{"num_hidden_layers": 11, "positions": "rope", "rope_theta": 10000.0, "init_std_o": 0.0, "decay_shape": "sqrt", "max_seq_len": 512, "z_loss": 1e-05, "max_steps": 3192, "dataset": "wikipedia_en"}
Each number is 128 + 24 x the weight over its row's rms, rounded and kept within 0 to 255. Layers, rows and columns count from 0. Numbers have three digits each. The size before them is the row's rms in percent of the matrix's.

# layer 7 MLP down (transposed), 448x160, rms 0.0883, rows 412-447, columns 80-119
099:150156117149086134117126133118080110079115115127140110130133131134098175118138147117138132097115169184138141112154110127
097:171120130091108155131140108136080162116107141147150089098144060095139140144157126148099099113133108123136118139134094141
106:166126105115147107102121106148120088130121118132167140114157170139133090159155147099173168092080109140180122111148123134
095:105168131147135190108102134181135174128123152154107131165133080090137131098140103094130173133117118121138136104145132152
096:130115091150098093126094166128137134093163124165171127086158133153132152115118149128136172124105121099130127124147138142
100:125104119139133107120140147127091105076148134136114131142133148112141109127129091130153113067155106113113104112126157166
099:109164122122158101144153153116141127114179113129132141130108143178138110116117096119126143159135091118165084169108119079
097:120101114123125153143166113066129081136155137127126108147126149156131073109134130113153099174142090126108141145137176128
104:135148126120126120174109111098108150125107140135139145163090133144141143133117145132136097135114115102114123124090143139
103:164166114130110151120124102112151115115103161141088126138125106152142146082102168152142142127138130124099124111097134147
095:112164121161115127138139121149116117161126114151135100096081102119112147138117180158122119120104153112130112122101161117
094:105091143151132139120149156109134113103167113120131154120116145148157122186166094111151098115138118102128172160136159120
093:110125117134140113123126141111093131119118145093113135080117152142156137146118145167135109115146079104148079167122094104
101:135164146163117120136130116122113140156112128109129130109138132118096107141109117145109127126119079087128120171146171126
100:150143121113108125131136146162125114107127158133128124157081126095085175143130106146144111077149123129131136135125133121
095:128121151182147174120153114153129110128164134130113132173143142100123140158120120156136146164150099127091136161188120119
099:090129129118150112083146130136118170151108136115149155095145090138109166081115131108157105151107161104156149112096158113
100:133188100127130112101152121152171138112142140171150109136151137137129172175120136114144101151106138125166163126133115103
097:115115101111093167114116139075153130122091120138115161109118116115144114120153143135102119104138057143071161067145165093
103:124078147132115120147084110139117151159116148149162130121175149126123131141130153143095121135111127149135161120080130108
097:180143111129128092118137148128177162107130099116148139135143123145130170089133122135140117074149077143128149145090096174
095:080106164121158154171106122150124112082124111155129130129137149117102101139166135102114145132102132114120142129122143132
100:144148102148123125138138125138085103193123089108131133132105088082108159145148132135148129132131080156104165091163142133
101:130130101160088150120158119126124156138134094161139118141114118139153100184165159111122122104147104123132086121180135133
095:142159121126172174084120122146161131153169133134113184129164117117173142147098153122125133111137125128184120145132126139
100:136113135159120135128090128147129124135144096124125137092161121134137125155107142136123160102143120131159179128172169085
090:180113062136134194150117151131138121154135162122130157156133132150120160105113119126164126152149107100124124134144110162
096:109142160130148138150139146087161102110105123175124155107120098137120129125138095137111082093152156103089161108146121158
107:126146133110147188120166139091139105113153156129123134130144122168122123136133130134098102129159107096129116108145082088
101:100185119151117132118089103117139111111099128139166138179116130159121098119119162113110158126133099070118123101156154123
106:138133106118128131079135113150130097159125123101128151106123115169151074102083134131096138114150122101142086180157109115
109:123137115137130109125137130139122187161137094115127067127160101138089151116175140109140145096135133134115116120153066125
099:146094082166165130115113161182121169162163142096173136139127152108089161154096098147103112139125111089091106110117143130
096:151137107129134121157171111123141127133142143123127107139090150126146115139082127146153081089104136156109100078174105119
105:168122144075091136111096163130112161143143143115129164151120103164102152135140123110102151096119142152139123098132131136
095:122104107160148106101105108174119142130136094141112087108184086077175096133168115107121164108105132102128101133148132138
# layer 7 MLP gate, 448x160, rms 0.135, rows 413-447, columns 80-119
096:170135113171160142174087105074119139133124170106099134155168134100120131152141143090132134119152133115142125139131162134
101:141119126109080117147132106146103135171107137140134122120128107098161123124139108106095151130100155081095114146098130184
097:124163123091134072123199103110154127123105120137108120117123121225124109099121137123107125160108118123154125155122164142
095:128111169117172128109102112084109104097124185171139102136135126158130144163133125106127119137120163128132145105143123106
102:120100145139114131120157130113112128172164140122161154171126128151111098101113123115117158131121119186135118137153120127
103:132160140127118131137123095106166137119111076118147141126120129133118129115091123147126110090149105150118133131131175105
093:143077181122125148083095184141161135111077102121137141123135115099135120101149118119141198126124146107141115123104118183
099:118075157162091146115134153112111135094141098112122119101108172131125131135135097054187147156153101127113158127125131126
097:136138100133163120147130132095125150088113119129185102055103131140143100112142124116116083183133103093120165150169150126
097:151127107118142124147134102132126124143135101116125111108142141147126150095113097141160148149102105156168119136117095150
095:132120144120159107103138154103148102135155115127124132128107128149128102158124120085158144114172115104102169124128111113
088:145097063130122136140080142071141136105079074124149127157112153097119090114121172073121149099165161132174108154131131107
100:146112133126102109161138117143127127131132120125042104133103090099134105136145145109129168098104130139097144099110117142
103:142177172123186169130100107093138116159153130096168107125109089144139134139094137091114147107122100110152082107149127130
097:134145143134104125097137122114082127101157178197142121162162128106102142117093102107122109113138112095129067083131128107
101:113094116103137146131147131147109149176104136155130164150105076147113110126159149099141142125137204153129143116150120143
102:141162101140116116108118072155087096130100104188098129155156130111184125140107161117087128169139117188089150126114125128
100:079117138116157147159149111087135100081160102163124141123142141106128141133106208097166119120112143155106140159129130184
096:121110106194139116123124136129180132176123124093147120143100084123169154123088108111127149113141139106106151103113147086
102:128122125077154103102145150125105136107143097138141103088169141146091133088146106120186130134126139125102090121097141144
103:162092152077166150114116124120111135097141153150130091157113138148095124125172139121169118112147099137108117106096145146
099:146156113108095109110077074090129136136109144141126124137124083140123125137117112166118111146090142144120086125123117122
098:132118108093110149111111150125127099112125117137127115119111125085105139098107076127110116155108129136148120136131148121
101:110105119148148095125143122079157111144150097097119122184154140155136148112161094161159104130174179137131179155129101119
097:117156136167120133136158121148110109120109090110152107124113155127127096100101165141152106155128130131125136183125147167
093:134139096142167090101127121132159074185129135120136129164152118154090194102130148111159146132159154112164112132152118153
101:170135133188137163142146080137101144102122143132149169124122131130163116144140110148133104106158123100134125123123128159
109:147132084115144131147096130154132153120087122147094130125115131120136140098173129132095135109144165126132114112168163131
106:134137131126119143083128121076151126069106125130126166136163111129170126083113117122113066150157160148121144107103141138
107:163120136149120107156120137130163105101113133126130159157098139146117142127116133187107153164122130156133137160096176151
098:153175122125145134164133099153148137138126116132114110127073112109152106151143145110128097134149161115139107131159138144
099:101138116123159133089096119121114124137156090093106117133186106096140159132154170096132132113118104099163134151119130124
096:145136153139128123125136178142115144124188095159123114150175119178134132102110160113191121120129166105108148126140119116
101:112129144137120176128124098141099138130143155160121146154136103091148109176150128106118099105154130140125144159154119116
097:132117143093140125118093094112155130099144126138114123119140108134117095127116134147135117135141138119149178152087160101
# layer 7 MLP up, 448x160, rms 0.137, rows 413-447, columns 80-119
093:122126132136128104136123141125089113110102088156113103156134146126129155110126115172118143054126158155136100124099141136
103:150166120109097128169140148140124150096155169113161155104155145102143107098154123099142179159163105115150121126111143197
088:126122095135116118105132145148127123112125094101175147128153130163115139087094067116128119142149121107156087164153098159
098:126119141064138157151125138085145150103110150107146171131139125115119158161145127121119141127099147132112112145129096106
100:133162172149190145115092137112127148080148119152083108097118109138112123152143072130139100155104158132164122121138124131
101:105150120140138089122085136146170119137135117091139126106116121113155139123130088116110128141114120059152117074111120124
093:096117110159127141119127145192105124110090161117110057150178126124142127129095148126113117108158111136146107109101163161
109:163126168138122116127105116122114159187153147136141134132146153162130100095128132167123106104129099130131142141130145106
102:143107190143092131132092126157130116122125121121110141152172102119161111136119157131119188129122139117147134153122150118
098:141122137091132095177155108136087141147152131188132150157120168124114133139127100120153107125109158149103104083127105149
090:143123118106116122122149115170118160143117103172127097149138128128140123144118118111093157146125146148112132061105125130
094:134085137141139152140116144086136135144072122122147113099108139141146123132138130134133167160164132152144140098131143110
101:131139115160128174081111108149126095118163129073135063171150114129141169187123120122142100136141150139144109084175123087
101:097171101166157129155156144160091150151141142133166170147129131103108141134171154088138122123140119101167147132168094075
095:119136152141102101128141117099157139141136149080120181132162112143143095088139125134089137129119117148104202141084142091
104:147127143107121164136152148137102119113101104110156136108143140139128099135119081157156135168108112106140144125141101125
099:120120135129087111134115109114107116151148149150118127137137178095072159138131130149096109142116097148098134107114125120
098:103145155145106119129095136111117063128132139131163083124121140168103146138146114095118118126132128138094158123101125139
097:154118121153145137120141113130152136117166135112088141107132168172149127117089117142124122146115150139118132125119138162
106:146133107125141123158127131130156169134131100129083136130129087097115128090131140111172123142147097114123138125162149116
099:115159112149122091138139087135122149139171153169112163110134139106129106133131106118132135101104132080195094191086123133
098:117158108120125136156131114122131119134119108122157151148134159128144149133121136154149117117104109092104120110147151147
096:145125083130139098145142133150099165125112103139094097122141208112138119178123127144139092165139143126159076110145135106
094:195121122167140116121162130154130166102109111143121128097154108090102145107101113167120121124126113131128128114110164104
097:098105131124087113167122112091158078144141117126115161089169102135107153116110142182107138110150140126121146144096152152
093:097118099140142110144157116160124142127154119121099137161131139110120151121095068111189154137133146102143127085107147157
100:141138140147149147125122166117171134130124133127127085117118145144141130115141159099097084144174115105129110147084165139
102:111132107116076078094120160115146116122158128150135131153100115112142149111093145114194126150165118146119149126119127157
108:143167134151171096174126156115155126107122151149109126157096148126144112146145122132137131080122121147151111162137144143
106:159122159112126170126122133096109110136108147104094137129101157125094120124139127156128142133150118158113097116131091151
103:080136119142108114106150109129138137095103129127117130148188188147123118144134147115123119128097123135136126146165109163
094:162126124138116144123123106110129105136191107105107143111151132127096138139178150126143162166134136121136092157114155131
099:128140152123138131141143093161113171130134137096134101114172140121135081132126149083102118117123136163126080128148123122
107:140133134149097132116110118208108105124125141113141112090077107110159090149119110170119157115138118126122140150132163115
097:124090120150129133121133125082102133120101105112134129073125141091117136153142118123113105116099112139092149142113138169